Weights of a small GPT-style language model, trained from scratch on English Wikipedia.
Size: 10 layers, width 256, MLP 704 SwiGLU, vocabulary 16384, 16.4M parameters.
Architecture: RMSNorm before each block, rotary positions, no biases in attention or MLP, untied embeddings.
Training: a variant of Muon for these matrices, 429M tokens, 6540 steps.
Each number is 500 + 50 x the weight over its row's rms, rounded and kept within 0 to 999. Layers, rows and columns count from 0. Numbers have three digits each. The size before them is the row's rms in percent of the matrix's.

# v: layer 7 attention value, 256x256, rms 0.1, rows 210-255, columns 192-255
# o: layer 7 attention output (transposed), 256x256, rms 0.132, rows 210-255, columns 192-255
# gate: layer 7 MLP gate, 704x256, rms 0.0876, rows 0-35, columns 192-255
# up: layer 7 MLP up, 704x256, rms 0.0903, rows 0-35, columns 192-255
# down: layer 7 MLP down (transposed), 704x256, rms 0.261, rows 0-35, columns 192-255
v210 089:544498498528593556496497485541512447508612604582440507429527551610447382447432478550495443398476537421495352485520469496425514497480493496464503570401495423489525605543509515465533545498556450
o210 087:465471473526492473495429583538475550539485466432484538447473545422568487469504527436464514501515392428419537532437544461421511524491514574470481497474485546429458430468504475567566425520510585
v211 082:464582451479584568460560539518489391553486483434442547463522548550467536427458534492389512473538483516604443515423441545455469483567480465488628541501478522557394617428506531523591527561438420
o211 081:580489491459432517540495567437494475467541468462489425488571500525469473483568566505453609520453501427539521451468499561450529414378492461567545539416569549481464558500463556524457462413455541
v212 084:488486533494455517467503547517466522510466525461499525479504535512464507501448528471440500427546519570482472436453487557521467523547567521431502508451530426467460505450490453511453565524529505
o212 085:549434440451521450527448444512570570476484406420544445533460504467479510538388545485579479441471556548458450485541522498670523545443511430529587576578430522528465414509517615548458412521426551
v213 085:603526569415607441407570437509522523465493547473430464630548477480469433458418538499447562508445511520557494449504547507546510490471524474583533504510642547477513453542525475491497467430555584
o213 086:398457517581431505592447560593363498556548593516514546531477445497522548430523460545454422510556514472495552515448531520635534511550494470516536505533491588455409529474507568497523572513542388
v214 078:453470502540459489519477431474463497542506564517495488464421540394491535474535512526560526457530497487442518478474592531539498540423483487528553501504487466504556470502538523468469446500464423
o214 079:467557532576500504505578438441459434437584493493446511452510444510422429477530427478446469437497535442513533519580490645463512460458454449458462492596537458591493519466528502494519468533421449
v215 083:508475423476507491488552576588503474501510498528520577537487617596506557549452526477446478475399571569560436542475407499433412458531554449517519443565496492481528598532436493398524468443471508
o215 083:514531496521537456576466511536487522454527331465459536488577552424507509517476569463488443464542485499543467444515349469548588485462543601540466554429526516596464558538572549503472585493572546
v216 082:567512488498379528608498501505449525556458520575527528513558503559491466473456492449442483634626559527466531506545451522459494535548486433466497505463454422540486441559481503475535494554448496
o216 079:519425484486493523451511481480490468427474576473546472499454505545448522521497594596544484455437582510485518397481518490421587420505528484587431544554445564453495540502520536525549552384578426
v217 084:585474540600404449566586445495550472542475550460509481496476502546477515554592409578579495440505456572615593440458454457567533573543478489359515548536535458487473588492502475565509479382498484
o217 089:496607477511595508491473555545575468462499442595466449374476470525578471521414528463442507575528502407428452542544500508465506531465512535598417414476482507565493447508446539510472479514529404
v218 083:458484512481485472540533457442438407534507485482428354557504507510501497557409503595499481517555481566515609495523561501515430453464579482532473502621513558474512538523489551472465492535477495
o218 085:449513456509459467442493453568601482474594651421560513561531477504498537450533529479523490516470467501514473448449507527439522484509532497528421472455437471500570466525453459405577482498554474
v219 090:495549598441501514453513557429467466605466534540453401475511552406516480463432469508526572440386568576543517525484432518469426584537409433440497553478447457481434530533462484579493541458498486
o219 089:518534529397481450515488453593489591415630546466520456535509532549466492478529498447477536517448423517456529441480531514497573522435527460621595414565484476610454465536408500434466551520456585
v220 084:465580484470573455507525409513520526425587440510506507539517475555561541525522465463448562515590443550517554546575525482546531534433490470442444542493349573513498430616505456420561539550456464
o220 086:495434408429477516405487514373517368592488447514498494513455550437442530441500575532521447391470444432495450479578537542393543504593432480519535420534515529517533490461519510536544494521488498
v221 082:485471423507520416568529610444440427469453490475509581546563513532542417476513486519465505415493609464475489485490415501594515534507423552611428562434453474472582533488456479469508466518442530
o221 084:473524498556503595391506501511533524499559537513554468527517592539471494531473475440558484584479439485485533585497452449695547516535596480468600509443525497472538509443496485490383514471493458
v222 084:515499470411579519410555512447510418580490475614502519532535556422480435554513507482512552510494547573548598526472618486485545501512457442424414524450438445480546511590383498534528406540547424
o222 086:526462427539464517536455479512496554494528599471441468525553487529526527513560529459465449501516414468489416551562491459504467432492531640575547524520488509617548548495536567523549538547493549
v223 080:568512502583502470507595435558466469471550497481471525505556470582661571418519533499539488519508482472447453546539477542519530563513470518467463552543583430442417605659532454472608430582461535
o223 082:406542482472527422580471450469424490559411456467510523556446485522425446499520538454459483509498440423548509476481567457480559490515551572506425534469527540479506428462517522462461480425482449
v224 081:452410467559346449534545530496466524577546518402528484536526463457554501526421425470485502496620495405510390453571534438479508470561479450492482461384460565492452550619521578515561625459480466
o224 082:572601521498522446475477555569452558474538471407440463448530520557543556499528519494488529492439551495458546464417506587522428508445481459532527604489504580503509480491548450583530616532545384
v225 084:539499551412555487496510586528462523519529528542539545486522524475413513473464449500572558530470462477495475569430373502566494443522422483632478535539512564473436574500561555488453485559545503
o225 084:469579549629509446521524499454606570505473428459484517514488470490516568545495482459546478444457488567538446507508481602526548437514480531450412487450447423528500470530506553527494494501486551
v226 085:487492442521489561426579503417563440472498382546475456525398466540418532467500489516543503512423509438503577522515468462655528506501534452423528445512491587431470582429499583392438482499558503
o226 087:451547521560458604399489454551513497451535457558551520501540479447477494496486488447475595572498457576550475635494512496467491383432487577548465468517455426529462439478534533542538577487415474
v227 084:560559512540516490438451503385411632499374619482386496426539536548496434564553421489457431428498402468528515569488518487475406449486428427507516497488550460469587517501507558465447357473451517
o227 084:474527487480469471519560441575601469446457435459521519495540453575455553429470520525561448507525600500601552512518492481671590610520505466522440535507494503517476527518485535535538495518484490
v228 081:447482535532511447606549429557524569476520477424436507483530476484434400421478522529502505488482492559544467516509553534548559548504463567540520459582501527450503487495518450536520572502542595
o228 082:545455554475477473434460530522524507548504579616560514515361482476583502444533476540474477467514516466519510568449490498337456443541542421467488465571439516488450392472478549483473470441558440
v229 081:475486412452498520480469567447463540488591586611566539519461373474551484495482516486480402566474489590479463544502565541544546518579485577448607514454576498456460573573418438460489499515538480
o229 081:396510544506474599464556483432571563497442505507401462548483611430541481508444449498510588454490496394604543460479416494556476567511498508510507507538443535416601555481440502532464450469431514
v230 082:604492518573473548503530475509525499574517500448390448548494541436499513490449635504572439547541610578479473545492534574455387447539518530481418500482460532526580542481455522429518451487445488
o230 083:494504567559566467481498505519428517508521424533501570624554498461533561449417457526476564451429477535514506443478497511353547495411588472549514548474513424526527536546488575510562463494558448
v231 080:592475557476481511511573471469550475493492490396409544626610487413492435469486471455450517524391456514379484528518506623439530495487427500510585472519445453514460455565538495426468603544408530
o231 082:572435477514546486483505499483559470550480646358486445541425522584434425414504534503505541486556443526495530509585512473546524491509462548431502543426551487466537492399506518555524515490501455
v232 082:541472488574403497501554513552481371564482415493503521500465545462539549616533516529481534538482579519512403540513494433447456526540512451496523397509433431461552437515600491517452541501505454
o232 081:491454514517533534477445478453462610486529476577493413478477495469565533404466485554445436538546501532528543434485468337478459497516549521517498612491531561413508493492479552533454558488511485
v233 081:517447453434497553466434485501403420488538489481535542453499510383452495563518566540554485560516458610468520516569472546447537595514430621522563472484502542535449533494496516445498503519463505
o233 082:519465511562467548552396529427459473561538494522506543534538504502513521423515549508494451475495468414521487546462534523467496433465481391465462589570521413447474409429427498602545458368447499
v234 079:434521588598426512393447510441483578522526473460478450536534488491499462491528566525495521537524546502518456595530472502440447491552470467531538441469458528539503427475464456476484584515515510
o234 083:500562449480496479509462507486518508492418403497502603457417481552542462464424554408458468400482526545512507386526491568481558356527516473430526508502491533492549576496595469465395439531479390
v235 085:542507615514435518466498556439408479519494514488516543503493556418561514494484521537403583488600476529418460547504535438483482518478476607522437427481529507459527567486577494537519446584507525
o235 083:483443537497453418477525538510499459425479500480524520416571413530523530545449502537622476492505443518517476480521421517433563449487549474473506513639535505432521525559562495485468395466491541
v236 078:551536531500533556526422507519478456502455477479563570456494572537584438492480458500558555588522520496496560506468434608554544464543452497557528423479564523565422556583406566524557499468538620
o236 081:545512485464502408492565521449439584503460448376430426573497423494446477426506518518502445452523564514559469570496604483428533519499597453505539496540480402518465579449512510573455429564427494
v237 082:474406491501430533536446448545490540502506408455402541458488512400534498535382563463504495466416472504478486427512525442536467478516538452535444457491514466506582509460442389510499466389580547
o237 082:531605503451552487526537546474580510536568392496533450587587534528436556520558454540448466534523426580511530503450544524455536581498513484577523529410521460527482532543666539411482524522478573
v238 080:458539461441488643463516499552495511470448520473485364522517450415559515597505531592503425510522509377514491467502548428579482494601456505525492462477481475390472497444555568477503570620527440
o238 081:531444545490452537547472462543444559494495468451490511496609503477533543556550465498474586468543570577520516460469431505607459454489492492425474498538536517444495505539435561555388523540523534
v239 081:474483417478492447477464472529450531511550490573509429539534402412466471538401510437432504444502521486509458469411488470563496573497470483579497508442523504486454522572480515578524486525515522
o239 084:457573525571502462491516546500530516463524499505499504524531518504581568467419443503540509469523524503545511513395472441386506572471492539392521580410521554565371492494510564493524440525474479
v240 080:559544548529535465525449564481557415503435565486459485508489506625473506545427498529511557530517491521470526459523502543501424475511531489480415488528592517547533462452527474563480502549422475
o240 080:457475506573513517496508574530555461487490473508508488533476524437515515384497532495530481502564507532548490525482491470542605545466481534484482543525460510486549545502478475569500514503513445
v241 085:577481462496529480476569461547544517479535504510475439453505446537451541457509482364498482554484630460453499526439462535474498405455499504422481427552539469519540501479503494478568466565472458
o241 089:500566461531408484536492472500467553537512514501485515555597482547471510486571518556508512548499572445507476554500448558405527461562519546537510488411493551483425486519605472473520491360520509
v242 082:480514566464470548467533464422479502483543498523605563511462564452524475529490507485356558479545418496558495524489526560488452575476489454481492567549499502438498495586633469565513478439520483
o242 085:484479565427529442576500489513469523521441494508465497424513432549549443522514502506516433498448457435509528563486576508468514529488546383547475471567513484499448441466412524446509525524512402
v243 085:557434548494597508483460573479518476481520454446557412514557447520543417463530453514443439556568539525495486587549543486379390535477536583531543530610448499416482519458482510560411437449362560
o243 086:465432549499531446518460559468487453460424555439453498567519519537482555513566507520428567481456435448448571417513480501645507534482499434509379634449520523520519517525552492612475558483538499
v244 080:505549491579478539534432527464485542467493520445466575518528503497470479534556502507512503495558453556588419405408555475498425513468493535458495571517511514495527468575393483590502566459558422
o244 080:454407532396446538537491369588482477471519487622504476522514527535460562509447581516510500498486470600475465504558433466451466551446469415460513454434513531536538464552483590414489436558507470
v245 083:401541508588511480574512420608520497475530468486539444521495510468607452489535408507517554461551555440571421497592493456444473580439440448525560594516515498558479535535526564510412511560544497
o245 086:561556581527502452449468511390457547467673442465445502453526436461482521530528469519521490534542537555482508457481452476608570493560519544466522385442536567471529459528517532465582409451496391
v246 083:451540446602554492561507591473455541455508529488474391428546539480443493410505459511552518470446564512584511488507527488534561505466581544503397604463526474499421480565470445478530573577443498
o246 085:548410525495425562495531503595455455422500476617564531477519644537526524458512536511495511510474572528364482546424544501407574540507528522437464411517470572427578529444526557528472456415533527
v247 088:475415483549495456534514571480542434391537463533579442484467435502494521431614467441504514474600434498473533493481486544526534403574529563475558495542448478477542467535487533444566496465495506
o247 088:405612374503514525507568500420531502531496525498403551491512561462410515539492476559443510470480451478496481543550443465383473565541480523509515480507524530527425456478504420539453542532471506
v248 083:516527498500470498566539524511418503464515462538498522543616532486504434501490538395492488467512501514477525497554458583524488537530489475477513527518580504492505468402534539525602527511487535
o248 081:450431459524521450525445470519581607561504395491556448474406451538504467480559463502579443433457529590472514540476430481543424514572518477496464468467537618616515519507515501456421566510499461
v249 082:460510435457503550489438562566541545514552484430506512495503456522510472457486480453470448504478574524512449512475416482427510524404501479528579468556513484498425499509493510430499455413539534
o249 083:639529445471611570483538438483511453473518446631511434566535443391499460517492428503581522517486455544598489439551443408626503467536567441449570491389547471481482524501553559580480496497510541
v250 081:545545428535443517509462488555503434561512503598427483531520446505548491415509476638438513526576555468528547452506511449473451546557503476558549480445554505461615498486502573428522523580491472
o250 084:478420549543489440519554537449424592468564372540474417501516487472368510547424476425498493509473462483551452455488363491424494536456455521486585441603490561505486481607593546494591467477529479
v251 085:507525477493610406490415461517545637568517527554412498537538522490487520454421541397465454480515512493473529557492513409568527532461478554514488481488478553491524584504477432591594536477411404
o251 084:483405571476553540408549544578460462487404504449486484468497488488429512538570419485561515512457617472517456512468400567487502455553511457466524497490484473564479422481561523459479508542485605
v252 078:538540527423448601465470526438459421437567570452533544485539466552568463497511548473522475488493560514453604611546454590520531474558505459487554588505511597379455489491481499515559447428428426
o252 084:515437447557522482486499464488533437512422428438458466488550512502533567510415474530512571451515532481526441420484475532648460429498473521510588446507492587552609623492460451474484516419488537
v253 081:488463531553381470536495502405512494431497396526466566551405528566523507526615436518586444449480513474522394529523480469430454512642493513505448598535546461502539517468502498593552564531475573
o253 085:490477479470537577482494583455550493573454372451512540439496475437497541446570535475512582546481577424401552498535513479372624492397482472446435471509557530454530492583510548378421467524485434
v254 083:532534556531492448532455574541448480488546499523559473422440463500540432491433485504525476519565507499424530516476510527501419446425484528420474492559540556502530618482476506503485516472581493
o254 083:561458459523497538512526450469470514464480450509604538464454535512567481407502452475478563453450584455558514534513522495557565525544490380422479462462491376554458418499503510479611445571447460
v255 082:533490485462492375481473402500480522520455503469537348486538441566481550487562466436526567443520542579450484531443497555511521563448490535514438483463460560474491423383511434380565607521531510
o255 083:486478435562509608424570515591561414519626601453540469539458522466447414607405516529467559601495522555455529457492373522481467478477473517413510646527571512502486541470484517521533505529459596
gate0 102:599487516440466465503465445506489528389466508458463473474536522509499567482485504511551541526498554452507547515533460463584545511560592443485513476393487459529537452491545518477509518457563468
up0 099:484467461574487603445568523448458387523454538437486557438542564522511424638483439562383469552478467512532401438560496539472567502548500575408528585543454500518488468534531501517504472430499561
down0 105:548480520502476571404607552575445447522394587526568522513573549503482460509477437512495433537523518448526386445501503569587559545480482548499608515525476543455500514552577485521499514539464498
gate1 106:628523467495535523509472541436495483506498611527497481612442447532500497442553517507480455519484544599517479439602451496501556505467565527558473540492418448574513559469526515457449510601496468
up1 103:495422548552484543399420511430467473477544595532433352555440543405492492456432473469523517502580504439462481512500548489522453516582584526516461484489515486490484528513484561518557514486539416
down1 099:531463508434498496459443512505474493412536428580501490540554601438459458510512536497545465447438537496519498469465580398337514545522521463509542554464468491507515480562539539442498541446512494
gate2 106:505477458462501385515530513611578368464511464514438581490478554481492518529574478559580424516544564547475532421482450529532475515422387452459538461431465595597421498500501517499513600448524508
up2 102:474471467556548557491576416425479508576542499364547544578436553507514587531473506494469513502525558398452513415494575403420535611511479590566439468414596498558606597528536502491469564523470442
down2 104:472437457552409506358496403476528488476524639576459534436453489504477497521401508582426529428463545473518567484443524512479503581468500465475507546523459527574443502483520428583546463442487500
gate3 096:566526511531595503433477460467518470497564519511486435485513566513555506499547438453419545458551475443479600497459570513534432478515444556548471524406467491526364486512457551528536565566438465
up3 100:661570486495498465536480403482440499472418413457527485516444555483443442554515421520441492497479464482499512541452448473501470489381562500554398482538484522458383428484484549449557538509525453
down3 100:558580431543538505464564457486500573408550543508500549505558519512478479549461448597467636431451533467439509480575571576485447512470438557477563505506538458458433507515524504490493597532508491
gate4 105:477496500550602503390506478341490481543524526503520503509548551601405500432525493496500513406416509523520441381434507388444463510582489597523472468461417558603548489480479458545421533518511414
up4 103:502521517494536486500521470553491559464510414517416524416495452469483514507584496460557471483503504508534604444442553584384533529534491562496535443553463535436568446575533425501424525522544464
down4 098:562506430445471560538521526440478475575530567392556591576533506401559500542492471457505488494509486434562499495625499474339454472539490455458375564404481542435532449419464440498478577440455493
gate5 090:572526553528590514510521461413483486594475466458576524499473531598470481561498523523470505474551419507464477535503561596487535465457502499522502456497443537523449528460496567497568515479427550
up5 099:482615457508432464428572601577496443512495482490403564436470520561403556497419531435496462526492443508555507575491436503563417487505489460585431434523410527460503480477533493487534511497440497
down5 101:500505436471574544537559553622582542495413385528449492520571561467439527509501525505509527543504533487538465529526509507508521510539581446534451466485459548562547517567582496411476550545587487
gate6 092:470520532511487454503532513464512414514566519515558463548553512498546480498507525589546574573412466503488350521526425481468551513440559429589530441564468507571490501575475521478516493566453523
up6 095:393527452490462468503525528530507530615474435386483515570473388514551497498497520575581441553485552529538465492503503557477516531501507494472439410503498559475534548462377618546519508510551501
down6 099:494392463532501436542464445467451551473489389496545556458454421547505438458513508569481499505490486549452498477548508487612527598587545444576502422465481469519519475575463527481498434556427482
gate7 097:534550438495477437519540515476565482435435425490493495608445459427500458480515503516577461534433478406507561531467434464473555504396422452478497481477444520453499492540583542545501518457463477
up7 100:560593604484512457529538475450582533477531537473491523465454558487527454501535589492478551568386573547441435560511487484561555467493493528558534490470520599456522521445554481511459573470546533
down7 101:429527457521443470486543462472559530499501690443534539613505538470507480502494479479507540499486406553470523447498364487389534450517468485449493516409556485530459542482398489450424405500442491
gate8 097:471462466383431496473489472524567461477463444482427510432553483548580542430495522460575460546590449608550562523569415507531450467548497457595555486557474514457500450540470489413497525582501562
up8 105:584390587518522528502500467431478520584467420484494518513453484500418518540389511512490461549530521447445477432476528466363534530551511486512490503613521530557550541516569547444540436449510435
down8 124:484410554519499463470553430478465507566460657545501476454430574566559462516449443501522502491488484399533481386519385509394497523488584488576571595532515509592452485529516447459476473526508423
gate9 091:557506544631441496452489525479475548510489492567598461590519448521430609438475358576487462503527424404486453527511419569477449573476535538478519499525481514570602490533521494426526555428449534
up9 094:491580564521558518379514450522482425606511528522475530572527584459476493548491518409498395523660524518565514507533570491449540474504576536511484477471480474485512451472486641611459652514473480
down9 091:473553441579499478474477487538472444560516419535545418463484497473552496544534519606529529481515458585519512469578464446638457434399438461532498472579525539553540590545557490469498459468437467
gate10 103:567525468435508514509479545555470589579516523504559476499546572501553468480484480486535423451511516607505458479443451547578466498594598507520437527529499450463523396482475529482442513602476454
up10 103:457512496642490381532471401467502487458544595559484569546551495462493484460498529502556563536457404469437533432525479453490542500447458489505438507499469494497510547431511524487535532428539582
down10 104:449599536502535413453447514515432548502565480504477452488512537559481529578469501452422541470514465427484638433466446450387531475506478458526525501507520556486491536512600412497438552467539553
gate11 079:496639506480491441525535515470451483462465534513415421561554501442537578549458473476509541513511417518566557596437456461534508518504501577558476497459452557490496460452388450508468538467470456
up11 093:495420571460518434507456405429499568527453441503528416541501483601559460532396653591464511534400560435609519452460541490474511482476505350517510471496480449480490546563471522536462485428381569
down11 094:469442506428523510513557575534512470529576639482451530527580537468468491507523431455499561497547516527435541480573439460434509388576422441450517539465557545495484417593462423548443495479544411
gate12 102:587476495522500484490462451555543523386482516516487554456469462473477463513539498477533594560536504543487367447420534514509481603524442409465572620607542504531466478546512469499482507527497526
up12 093:481503582566585511497582431590543544548552491566508520577533451535551479446483531564548584496462546505491531526456389520537453497459560595483462428491351538454534491432540511559523445501457466
down12 101:497478579412488489591533475542514513627483439543448505601569543459592494497514490475501436560472617466462522535584528558503515512471497501552459433443533553469537519451627551462498458445451433
gate13 096:471543418415478543540450490442432524428549530465523393428440497454480485524428472596525535515466369555512490488490457564543522602537497464581543645433521527503439589359535600484482442530486457
up13 099:417539541469501535452482517434484458440473484394448375488475456491587446566445573637544541496432512470387518484533569493427528513505509499442491446445574507541463575512540556530425492543499390
down13 100:570477497406410591438481452548540479471430446504529492528548512529420489523507467540432460518530480495372503494562481524595412506524472509444545444382532492504416480422505547572525485545425487
gate14 103:539532471538409571508444521474491599448636476469449532543502441502437544455365545500541419490526545477508516527433416445600468451548457497436484548434446485589495428417485434508521410528491506
up14 099:532541457506451450441498535487382586552515479471431526429465443554562461525467563478527482489503503495494446478461446530579583420599504524477488424481513545590381474480453418538467441454447469
down14 098:559540417450535468547494460457547490471488398415559503503542559508593458497562497508531467524517487474503506514448541443466452533569565537417452532609477494478466533433434511536468484501440514
gate15 093:467546419544527500448514469448463495505501391489476490408593508501432500538489530598530609497434465507521401520496524492548360613575468524480572541460493435505552512496504549555415493525538464
up15 093:542435521577444567509521576504467511489523507450450452553488641586574481473527539436454515547426544491500567468458514532496543533444551507497470410524580591562512491522372538552502496461596512
down15 093:499486533469562560548576507419553546501580572533438577563457550492417552507482561537511573468516404449415515464472558573652573549537503506515378589525557517547523520469499572508530527441497515
gate16 103:457498523426523507559528436451525451433433552536536517488536518516393435557530473524438343384505481579503491519497398485517507474434534531415461427553521474436460462478476554498504533557527467
up16 109:421516448485514487505394457468597506506473523477474477471581561446476507419395552450436519603473519599505445491486505509545435459534521463620500564517630491500521499601494443669458555539463499
down16 099:432497448525561533538465491458543528546443522468443490524577578542443518483527465442491462553468453529462471484487504453419454523534552466502458451535474427441469508462488560518477485522493498
gate17 101:548481466562502460547549456508497456554502412500420524515516457429453487503495480600510556504462551492541394490625507529557456523438529501568410480552428482533598474513535487512548509456510545
up17 102:571421423451479515529440491557388543477490536632436536497525491442549505487552536477454535488555591496446535387502518515556564503514514524507582570481509492519461470517518583464567392451531478
down17 110:511548473505510525535502605429481480515451393412454568415475586551480485481473516519551428590515538515513567498520486474557503463496488501516528541473496477471497596642552484393534444529521562
gate18 103:472524409466471542540456509527391644526544481519531348480459508519423581509468464501493500544533517545532507574475587554483448511499542503548584497554562492477467449544501548592477494397449559
up18 101:393566516453459426494571523520426503430421595522497521574521487534570529488491537490504432530582512455579540511534530491531456494531516441540532454512487504484458418545603468564550550473504578
down18 097:516519529498495571604607544484559453516539569589520439493553459398536583506522570481483528444549464488505566539546542487536482547462453484529477429501510459585455425442462465515424532479416433
gate19 104:596476488396537544510487437377491557532526514500581458531495474510474526549441443502501443428426564425464553445435516446457505569492573523435481446477538541451455468366529509531575523442531529
up19 103:428425427483529536510457487553465570583407551486515421541515474487446422560456492565544536495623376569525461483450539421579470457495518522539473546536512529531512546448523540417452483527528562
down19 102:473559462521458494552426429475479509453461497507544509413476523546395446463461505567487539504555454527445514423576431554404496598450489392488517498517435525490558439427431415443460580479504527
gate20 102:559483544532583434523497457495549479554570470513604534502490464482574507458488386503525516483600500512521500528491484512496500481551369483462563476473556522524363536443449500503528580345492510
up20 094:489522413496503507543459571588479517502524435413414549598445497477515537522523488466519504459591549519420558501519445497590448483555555485461560593500557460547625505516469480504483545494510409
down20 104:363423487528511510592477432590483471544495544510398566483433445504587610512504462510503437508483526514495427573518494530474425448489479454510490468570516557558469441418503573571456558462548544
gate21 096:525505392478511495536409469477560534501473401433549498518544444399578524507468587547450466494470532495523501585467509502619503462529472574522510466543597533418554474466558456610451430550475501
up21 098:475485495465471512635493482525400542530462425377504479494490394519482501566450537592476567526592475518544479421520536537378499457518523432533516454528434425463533570575459456441597431483553547
down21 101:514470437566543607493465514476557491551480428494427536542523476497594528536483560485507499518456541538404395434454566562376501498419534560514461531526392472474504558546445557618585556494524476
gate22 102:486484470520538493521515434522532548470469463543422450586468484567515573489486503410525616428531420526459534473458519533487452391568452500554550464466510463551482468578464484476573507570449528
up22 095:420495460498534610369508407487553475503518422507480539474564486511515501518468476502535507481548512545502456463477536537458493475444462561504506467515525441511530473459529423452478443392520535
down22 102:555543545495569468512524549464584423490455672455427550464562536555475401490483554468553471523499487471523380547549541510578542558468616616539474401593530456490514454557483554471477523421427583
gate23 100:602479452485534467604552463427534537490452468463479505508557584577515535452546488497457467551503464542447587461509568500596510406522470439458468510493563534543448517517491538503486491570480427
up23 099:484486547538500478429509505493498529574448452365490447568485576486437601529455495544485527505499454448554582442470497518441510506490533500511465441529406444443428543553534488529499526496540531
down23 097:512466558482446466497529476516455472479427528479454497550490495465526498471504591508480491496577572514463483467604471487715512549419474523515406615541419524421446552443482546538576482570506445
gate24 095:474509480505497482521466468434469589470456373520587469537547449568437525522566555544565430537498516559443444563512490539498459495464524487465498428490435460500503553494569524537486514529498478
up24 097:484568578459441486487554504468524415459466575416547560516570483549450496493508518564475568532652493369582520575569466547452496514581514415469577495476451503548456419567617422489485516487465483
down24 095:380444472456595549470553499521550413475390536565468477604523549477460500502526412428423562416492626528483485435515539514619500507592455482577638534412547409506605427529471499477593409552554573
gate25 093:567446495464514514470510529415496553488394483475489570467503476469545505515525529356498506593410540539499518530504486492573452412455501510511500511515506535482520521496524493479479520491532438
up25 091:462499541503505544472431495557506564609592447532491494447553528455566395510459528412505419468550499498474582443505479438434554424463478510487535435498458510552527443491525499498493396429521506
down25 097:487582542518465510601476545561391538481482710536476551559502475568592451464538504526591444512563406428463539464520559499365513545498440461474467525571496508490463534490455432605551520500501525
gate26 094:477517552444566505538503450431446502382382505528499542418493499428466459585500501587519462493521518586436502520604562540520524570569470558447491550510523467549545572479572470573527457488596445
up26 095:568542400544433460456439481469578526494522496502523526587427497473548475509543553471437453472438546400459452403507514563590502524477507554462489552526538542494400501476560530456476579444577434
down26 089:551533522573499506577478480611472440487490510459507593503515467484532539526569582582509564545488548587513547477595519555473475414482520530485507466512435425577439517595439500514425536496494565
gate27 120:479535471448479465471426538465486578387508407539398379548415619543518533485423451472336520499559528430425547499541482544498558472536497561544566490496452488538485490543492507469537492528494385
up27 101:481493552483517496483525459462490526466601463411545603386533437433542487408414514543576447522491461547438434557497499512403480506414595445555492506559604617622522583520479467481448510567517527
down27 107:535496534482565548414475511445572525509478420481546448449636553504459505447493474433559472543501520511511364426424481408375588534414500477577484436467422612513475516418448473493450466519457513
gate28 088:431547502513426540468462424479534601484576428563459558464558549475468527493456490461560418519459543517422433533535521499575458429405425494470453480485506483465504431470529518540476489474550515
up28 092:464534481497425483509493510607552494513539564535473482558560444477538514514492360455582509516536603528619457452478517569522527381547481446529503519468494521470440451481406522498544546431406568
down28 089:481463492470465520524401579372550413450523445547427569430495508419526508437465502500478524462486466546621478632470452480446541626510518523487471486517488495554496492487416448506491514456501564
gate29 102:558504519482441609563464499401454436481537537423501464418471479431498479490475550405467485478444493475514547451445513501622542517452458505517512524475481501478576527546562503490473494487465428
up29 098:496545545375475520505461479451435524502478500482474374416508495470428583574460554557505520506536589467432540567565486494445547459548580526407486537537496528531496540601428520661459485433571499
down29 096:447430558484463489552474592525470439580371334522431470497501553600474451602439521444496447449472506505570425462498505460483577512540503446474490429491496465555591452457533558459496492541521500
gate30 092:504403568489522520514386536485437485486530441473476502476445512464442553472543406481468577387513575473447547464427568588586502623448471539453511498526448482592556536570516593491449635461463519
up30 090:551443543533536480512447415518491433519481500444528481574548469567462481576437437388507487518557546520470486555506504549513486523599488495519534502398512491438506392500397448471554526471498527
down30 097:542494494528544501406463343500451449504538622529484529498611484437488516536479473574421504455537488487495585514477522500487476516521485486505587486487490479532523523534500524535447582435362420
gate31 103:558510529515504587418541361550460449423526590498412367494520509418615532513565493494532492468468458426500465553498551461530553498461444521569450468537386507481543489505558486451454509482475432
up31 108:586544488444599585461507403354482506465498553534401545560516469436465557447522477534532518464524480510502459564504493500591481502420505451475487541471430473560465560458537459462505521476550491
down31 105:633543458518424447480533459544600495600554631352455554572536525518540461524477458538501514565567531443518635526551515423614494488531528479521468602484518521502557523485472411477423445558478515
gate32 105:479464544461517473463516513509547506552485490484468439510574444548480540450436489526523466500521486522497457448513540573552482425525555536512490498551477549560544540545419553483503491506521450
up32 109:388644504490585450504522449520588520476469550608554601565420454506434556466465485479475544559508594511555502524537498405447425514461476413511494455440478505505426511500453512528492473474534432
down32 104:494628532549506522519545508478532526537445418472543562454364482479564511490488543449515510543448536457609517381587430480521459486599426517464459391543430390523533528515516527439505475493554457
gate33 099:458447532549425624513430484487518626480531485504514546510455480457532395409518457470448593477626577461464446499604426612561500471498463515467531522516521447563470508563561524439496588504508447
up33 090:467468416463444461476474548519519473599570501450493495525467539514547493512556534502552402460503544599524537578470513422526476472489481555453456403532543494558464549510524477464530490545414426
down33 094:526486487380423475432539461511575489505500432530446460495586524484425445476517440587522469518513576540555436480544482580394483460512475609506468418482502486490567590466531511425406484539507493
gate34 102:593528447494493639502480437445515436526513496466455507507471531504467633497485546549560393595490481539456474403494543507552492509454393541483447476465494379488453513596491400496533490506455502
up34 096:458436531543530526543500564524477486443552568484590567501481497475424458534469480501469512471428472462430505490520567512571427503509619484569515539495604556437502456508542493465498482554450511
down34 096:474447524512507462510427537510601517489491393502541571491457504499497352514512484523469560575471499512465513429433456455560529604531568516567505545484450449525539501443519523485359555566498475
gate35 104:489464538513519536403431520537515403424565440480519542409457585488516394449523502460503475577570508511436487549428503470406488484601469562469412570529450559496453492502574558560513518507501470
up35 101:469499485477444481505461500434473516529496494498466504578482411490521591624522511501448502444446440518554419445457542483483513485556538658545520484528555506463523447402523468459558503586493454
down35 097:469467519555463437592442474512494449526456615513520399481539388506643435508515620530495436529448489528514481473499468571554474520499586493570568569499503470484577465403478496502447400490511375